Part of a small language model's weights: RMSNorm before each block, 633M tokens.
Each number is 128 + 24 x the weight over its row's rms, rounded and kept within 0 to 255. Layers, rows and columns count from 0. The size above them is the row's rms in percent of the matrix's.

# layer 2 MLP gate, 768x256, rms 0.0762, rows 479-495, columns 192-255
size [ 86 103  89  82 118 110 111 114 101  97 109  84  86 100  92  90  84]
[[113 126 129 155 136 112 190 112 143 133 110 136 104 153 112 127 133 132 112  98 144 170 114 125  88 112  96 167 137 137 113 106 145 116 150  85 144 132  57 100 130 148 120 148 125 104 147 139 104 121 161  91 115 106 155 146  96 155  91 111 114 125 112 117]
 [120 163 125 177 110 121 152 164 165 106 103 146 102 152 128 112 155 133 127 115 131 112 129 112 116 114 129 174 142  99 182 121 146 116 106 111 146 126 102  96 133 143 118 159 105 110 122 120 133 141 145  90 109 137 155 176 124 171  86 122 115 118  88 159]
 [121 117 139 122 154 132 135 107 150 163 110 105  92 157 156 122 108 156 123 142 131 167 147 117 111 109 167 137 122 153 127 137 111 150 121 100 127 171 118 118 135 126 151 161 117 116  87 151  82  96 147 114 167 147 105 121 105 164 126 118 172 116  91 100]
 [146 114 214 142 124 144 111 132 151 128 151 128 131 144 118 137 134 108 103  98 120 151 102 139 175 126 150  85 172 115 131 134 114 160 102 142 123 122 114 154 136 109  77 164 178 112 145 121 153 120 126 119 157 129 137 129 157 122 140 122 130 153 102 182]
 [127 127 133 168 124  97 113 120 150 143 160 165 147 123 121 124 133 113 125 131 130 111 129 153 133 148 139 140 133 153  96 142 133 140 146 180  83 169 145 104 144 137  88 137 125 147 167 161 148 102 149 161 171 159 116 141 147 104 156 140 149 145 166 112]
 [ 74 123 144 132 157 155 122 134 150 122 122 140 126 158 142 137 126 153 101 118 147 159 145 121  91 139 111 120 136 146 128 147  82 118  99 121 161 140 108 108 119 129 135 125 125 126 158 190 115  75 150 118 101  64 156 155  98 152 102  91 123 124 137  83]
 [127 131 108 127 127 128 135 130 159 130 117 125 106 119 122  78 154 176 126 134 160 121 150 115  76 103 144 187 166 149 109 141 100 187 119 120 162 110 106 113 135 121 159 144 141 127 158 151 187 115 122 124  90 134 130 111 113 190 110 141 116 165 103 123]
 [111 171 109 165 153  95 108 146 117 161 138 106 109 129 148  92  87 112 154 131 150 138 129 136 132 166 151 170 167 133 152 137 113 108  72 108 137  88 112 143 100 145 156 115 149 129 134 102 119 129 173 116 115 100 154 151  55 144  93 134 177 137  97 161]
 [138 104 162 130  92 114 164 125 112 106 138 159  85 155  95 174 133 153 136 107  98 172 134 137 193  77 151 164 129 148  96 128 161  89 132 161 134 177  64 117 141 166 104 135 127 146 103 151 129 135 133 107 129 122 146 135 113 151 154 130 165  96 175  73]
 [145  87 156  89 149 194 126 141 155 118 129 119  91 116 120 145 155 116 132 122 143 105 122  85 149 132 172 155  72 127 138 153 151 153 118 126 133 146 177 117 153 138 125 158 177 114 112 140 132 109 117 163 163 116 145 165 193 134 149 126 117 165  65 122]
 [130 114 155 117 110 114 130 146 109 155 136 127 121 147 123 123 141 111 106 107 144 138 131 117  99 135 100 110 158 128 116 144  97 124 145 168 154 122 115 147  94 146 155 129 116 131  99 150 118 135  94 148 130 166 112 111 100 152 115 106 105 109 134 119]
 [135 116 151 124 119 114  96 173 121 110 157 133 102 148 109 113 139  87 125 120 142 115 128 126 107 139 142 130  63 104 105 105 156 142 102 150 127 136 123 109 129 141 141 106 139 127 130 106  75 118  91 144 132 137 124  93 130 133 129 136 131 134 100 122]
 [ 64 115 172 119 125 116  90 138 145  68 151 128 116 102 149 140 130 125 145 176  96 110 115 129 143 150 117 102 140 122 143  88 150 206 139  63 146 186 131 104 115 108 131  90 120 127 132  92 132  83 119 134 143 104 142 146 144 171 150 121 171 145 146 162]
 [106 160 154 162 174 137 110  90 165 114  85 124 109 106 144  93 120 146 134  67 157 151 133 134 115 121 113  84 119 140 175 101  90 137 102 162 132 118 113 147 112 127  93 115 183 121 106 105 103 122 101 141 125 155 150 106 149 140 121 118 136 101 119 122]
 [111 143 173 113  81 141 138 114 130 136 164 113 122 120 121 134 182 115 144 155 154 127 180  92 118 134 107 123 131 125 114 138 131 138 130  92  93 141 176 150 124  82 119 158 153 153  97 130 116 120  56 171 135 147 126 151 162 179 128 129 153 141 121 136]
 [167 138 109 154  81 139 119 110 109 113 113 127 135 104 109 100 125 123 147 137 115 113 154 108 145 106 118 134 138 125 145 110 140 143 105 113 135 108 136 113 103 101 127 145  97 167 156 145 110  83 118 150 149 125 168 156 106 140 138 131 140 146  80 138]
 [121 107 122 111 102 125 139 114 127 119 122 153  84 174  99 194 165 131 127  80 103 129  94 103 133 102 154 138 119 156 128 120 120 118  99 131 133 144 173 148 154 135 146 128 117 166 171 153 119 115 148 154 145 116 137 143 133 135 125 110 151 103 151  99]]
# layer 2 MLP up, 768x256, rms 0.0731, rows 479-494, columns 192-255
size [ 86 102  84  80 116 107 111 113 104 103 114  83  90  97  97  93]
[[ 99 105 116 129 120 139 155 137 134 110 109 106 141 135 134 131 139 120 109 164 158 142  99 139 149 143 125 141  86 117 103 101 117 133  91  85 114  91 146 150 155 147 148 132 106  78  87 154 153 135 129  92 156 120 105 131  86 135  92 139 147 100  94 149]
 [113 164 158 172 110 148 161 135 121 111 102 144 121 147 113 168 134 144 118 119  94 124  81 144 142 150 149 136 116 104 158 104 143 120 129 102 137 139 131  93 156 135 137 132 109 123 126 135 123 144 156 101 157 155 147 153 157 113 118 109 123  97 125 157]
 [137 149 139 107 151 160 106  73 151 159 122  97 148 139 170 162  76 146 120 152 127 163 123 122 164  97 163 147  85 185 142 116 117 125 113  77 116 176 130 121 170 148 152 130 111 118 114 162 102 128 123 137 149 128  93 118  91  93 151 115 118 103 122  79]
 [136 137 124 127 166 138  75 136 144 131 126 137 173 121 133 110 134 122 177 135 157 131 121 133  86 160 129  56 133 125 134 159 119 165 141 115  91 104 151 141 118 115 114  93 132 132 109  98 117 139 138 145 115 132 184 131 131 131  79 104 117 157 116 115]
 [123 153 156 186 115 100 125 148 168 135 148 159 129 127 146 148 121 114 130  89 116  83 144 149 128 134 137 149 167 141 112 150 152 107 143 134 100 182 109 115 114 131  84 151 143 132 156 150 116 126 160 141 166 146 109 168 123 130 160 165 135 125 146  94]
 [156 144 154 137 122 104 155  48 133 108 108 159 103  99 142 137 177 142 130  87 137 138 106 133 152 136 142 162 120 155 105 105 125  99 156 136 107  97 122 128 110 156 147 131 111 123 144 100 100 111  83 164 127  98 107 117 166 141 139 133 146 187  95 121]
 [117 104  79 128 162 129 148 129  98 145 123 152 117 143  92 130 134 161 153 138 157 131 100 165  86 135 154 173  97 147  62 133  83 135 120 131 148 134  74  94 150 137 173 125 102 127 110 168 144 107 112  85 103 114 105 125 115 128  90 139 164 120 135 123]
 [119 152 122 138 161  85  90 157 123 167 124  89 108 127 137  86  89 124 139 122 138 150 139 145 130 162 140 141 146 137 129 154 103 101  76 103 127 104 111 145 133 165 155 104 168 128 104  95 102 125 177 106 113  93 140 148  94 140  64 128 177 117 107 139]
 [ 92 123 106 124 116 153 126 113 124 112 124 112 158 118  84 113 117 160  92 154 156 134 154 115 134 121 138  99 128 121 151  83 112 135 124 130 104 101 145 116 153 156 165 157 102 112 130 148 160 113 107 139 116  98  97 130 174 143 111 157  95 140 160 168]
 [143 139 132 140  74 112 146 117  93 137 150 100 130 139 126 141 170 125 114 165 142 131 172  86 156 119 121 135 102 122 125 141 128 155 128 116 145 140 117 138 137 132 135  96  96 117 154  51 166 154 147 147 122 112  70 120  87 132 109 134 141 143 127 162]
 [137 171 139 139 117 105 140 108 127 129 122 130 147 115 105 141 126 147 147 127 131 143 111 144 118  87 175 142  54 115 146 171 152 127 194 129 142 144 125 160 146 149 103 125 218 109 110 125 113 137 130 139 109 104 148 135 160 125 106 142  86 176 105 158]
 [123 124 143 130 138 169 104 136 133 156 132 144 163 165 113 140  97 134 121 141 142 143 101 144 103 128 177 172 108 102 158 121 143  94 108 118 128 117 139 115 113 149 128  94 156 121 124 109 123 116 175 163 143 130 151 106 130  87 139 116 135 137 120 119]
 [140 110 130 150 144 158 107 140 110 138 166 159  89 150 137  95  99 124  93 159 122 123 111 154 148 108 117 118 109 141 121  65 152 153 136 132 162 125  98 123 156 101 153  77  68 140 137 123  92  88 126 135 166 115 143 118 130 131  68 130 127 111 177 127]
 [166  92 132  91  90 111 146 144 105 128 146 138 110 153 138 159 124 105 121 189 125 115 139 107 122 150 132 170 150 102 123 158 175 107 159 105 127 119 136 135 161 137 163 134 118 125 188 152 154 128 167 123 129  82 118 130 118 149 133 166 128 141 109 133]
 [133 130 106 137 151 108 132 124 143  86  86  88  83 119 144  91  73 168  93 132 122 137 118 141  98 116 113 155 176 123 144 137 120 142 144 145 165 132 107 152 105 177 132 164 126  98 174 125 120 129 123 164 138 128 131  98 126 131 154 148  92 105 133 137]
 [106 133 153 156 125 102 117 150 169 150 107 104 118 149 148  94  89 148 120 120 106 134 115 113 157 149 106 148 128 108 133 135 136 167 188 119 122 122 102 140 125 175 111 121 192 154 147 120 156 163 153 112 122 137 123 128 151 125 115 112 144 124 148 119]]
# layer 2 MLP down (transposed), 768x256, rms 0.0672, rows 479-494, columns 192-255
size [ 88 103  96  88 109 112 110  94 111 109 115  91  93  94 102  89]
[[129 138 122 100 137 118 137 160 163 158 120  71 151 137 146 101 140 104 106 153  88 124 156 129 170 129 163 147 132 143 140 143 127 153  97 112 110 125 120 124  92 132 103  97 141 133 144  91 127 128 125 115 123  97 131  84 117 115 158 133 127 151  84 116]
 [132 136  98 116 113 161 106 105 140 143 160 131 132 113 152 131 145 107 100 155 133 108  94 146 158 146 110  94  99 145 123 135 146 131 139 131 123 120 139 143 164 104 121 117 127 115 138 156 105 103 119  97 155 135 128 152 138  57 121 138 117 100 125 178]
 [119 134 139 127 176 156  92 115 130 163 115 110 135 140 192 127 126 157 132 132 146 168 131 117 142  90 145 109 126 166  96 130 115 155  96  98 128 170 137 104 127 112 163 126  99 126 110 150 130 110 149 111 137 132 114 126 108  93 126 135 143 123 102 110]
 [113 132  55 147 132  97  95 130 150 116 104 139  91 145 154 135 125 134 154  87 121 120  92  97 114 136 144 116 128 122 111 137  97 137 107 115 171 110 106 137 105  90  93 155 122 144  68 129  69 139 126 162  97 132 131 149 134 147 108 143 179 137 118  92]
 [143 104 141  99 159  90 111 117 102 159 153 117 138 134 130 126 178 115 136  83 137 134 114 144 135 138 113 137 169 154 111 128 108 132 125 150 121 180 132 142 158  83 175 122 134 151 139 130 157 124 134  92 130 106 117 143 162 141 146 135 124 116 176 116]
 [167 133 135 133 134 142  97 114  95 123  86 131 102 165 131  95 121 132 134 117 175 121 130 123 135 142 146  74  99 138 126 126 117 153 103 155 158 160 131 123 146 184 149 158 123 101 125 162 107  52 112 128 114  72 112 128 107 122 121 146 148 117 142 107]
 [101  89 112 151 160 125 126 112  90 145 113 163 117 121 128 130 115 132 144 138 134 156 148 150  92 149 175 116 106 127 129  88 122  99 131 144 159 146 105 114 159 151 161 131 121 172 113 170 116 111 120 106 106 108  84 119 131  79 119  91 153 121 143 118]
 [111 101 163 134 128 148 139 135 115 117 133  84 154 166 120 113 152 125 131 102 107 153 124 144  98  99 124 123 155 138 146 112 123  87 124 141 120 121 113 129  91 118 113  92 105 129 105 105 103 132 123 133 136 127 149 116 100 135 133 141  98 137 118 136]
 [ 81 122 111  90 115 119 120 111 107 138 123 124 176 127  78 131 121 154 104 159 125 105 146 105 131 121 123 153 117 136 134  99 134 146 124 153 116 125 107 126 123 137 168 133 130 118 126 165 107 103  95 125 138 116 140 111 145 148 129 139 163 128 193 169]
 [ 96 181 141 150 133  97 108 141 114 108 109 124 112 133 148  97  95 140 116 150  91 157 135 103 114 117 130 138 141 157 138 150 160 121 120 125 143 102 142 132 110 101 121 149 110 189 129 155 105 107  93 121 147 126 146 120 112 150 172  88 106 116 169 138]
 [106 131 167 120  88 132 177 124  98 115 163 118 120 155 154 126 161 166 114 127 136 136  97 154  95 138 140 111 106 159 126 148 136 144 120 106 156 124 124 179 114 109 145 108  95  94 117 127 107 158 117 117  98 141 147 123 104 132  99 107 131 139 138 151]
 [103 143 105 152 176 116 138 152 117 117  90 117 145 159 144 153 149 150 139 139 131 119 113 195 114  88 148  99 119 124 122 120 114 153 157 136 105 142  90  91 127 142 110 131 127 120 100 159 133 142  95 159 114 124 105 104 126  62 125 135 122  92  91 102]
 [148 171 130 118 132 124 140 116 132 135  97 117 144 120 115 122 168 133 115  80  94 176 134 125  85 113 153 113 137 143 114 180  88  87  88 127 123 110 133 142 109 160  77 160 148 123 125 156 151 138 139 139  74 116 131  78 119 143 161 123 118 158  97 108]
 [136  95 104  96 110 123 115 124 111 150 149 114 104 143 146 110 116 122 138 167 107 123 161  88 160 129 147 175 162 120 129 132 151 134 132 123 100 109 155 115 142 144 172 134  95 126 154 142 136 133 137 109 104 104 109 120 109 159 124 115 112 157 111 116]
 [137 111 165 129 119  96 102 147 112 109 129  85 119 159 162 127 119 143 130 106 115 102 159  98 120 132 101 150 177 174 139 117 145 155 113 126 109 115 132 163 121 131 127 177 109 126  97 152 127 100 128 173 161 157 122 152 109 175 129 129 119 132  82 166]
 [126 167 104 125 103 143 126 112 108 138  99 118 129 107  75 121 139 110 119 157 118 103 135 126 147 121 121 179 142 149 138 126 102 137 118 140 124 124 127 149 114  69 156 162  91 125 136 114 130  94  97 131 121 123 151 147  92 152 130 127 133 151 101 135]]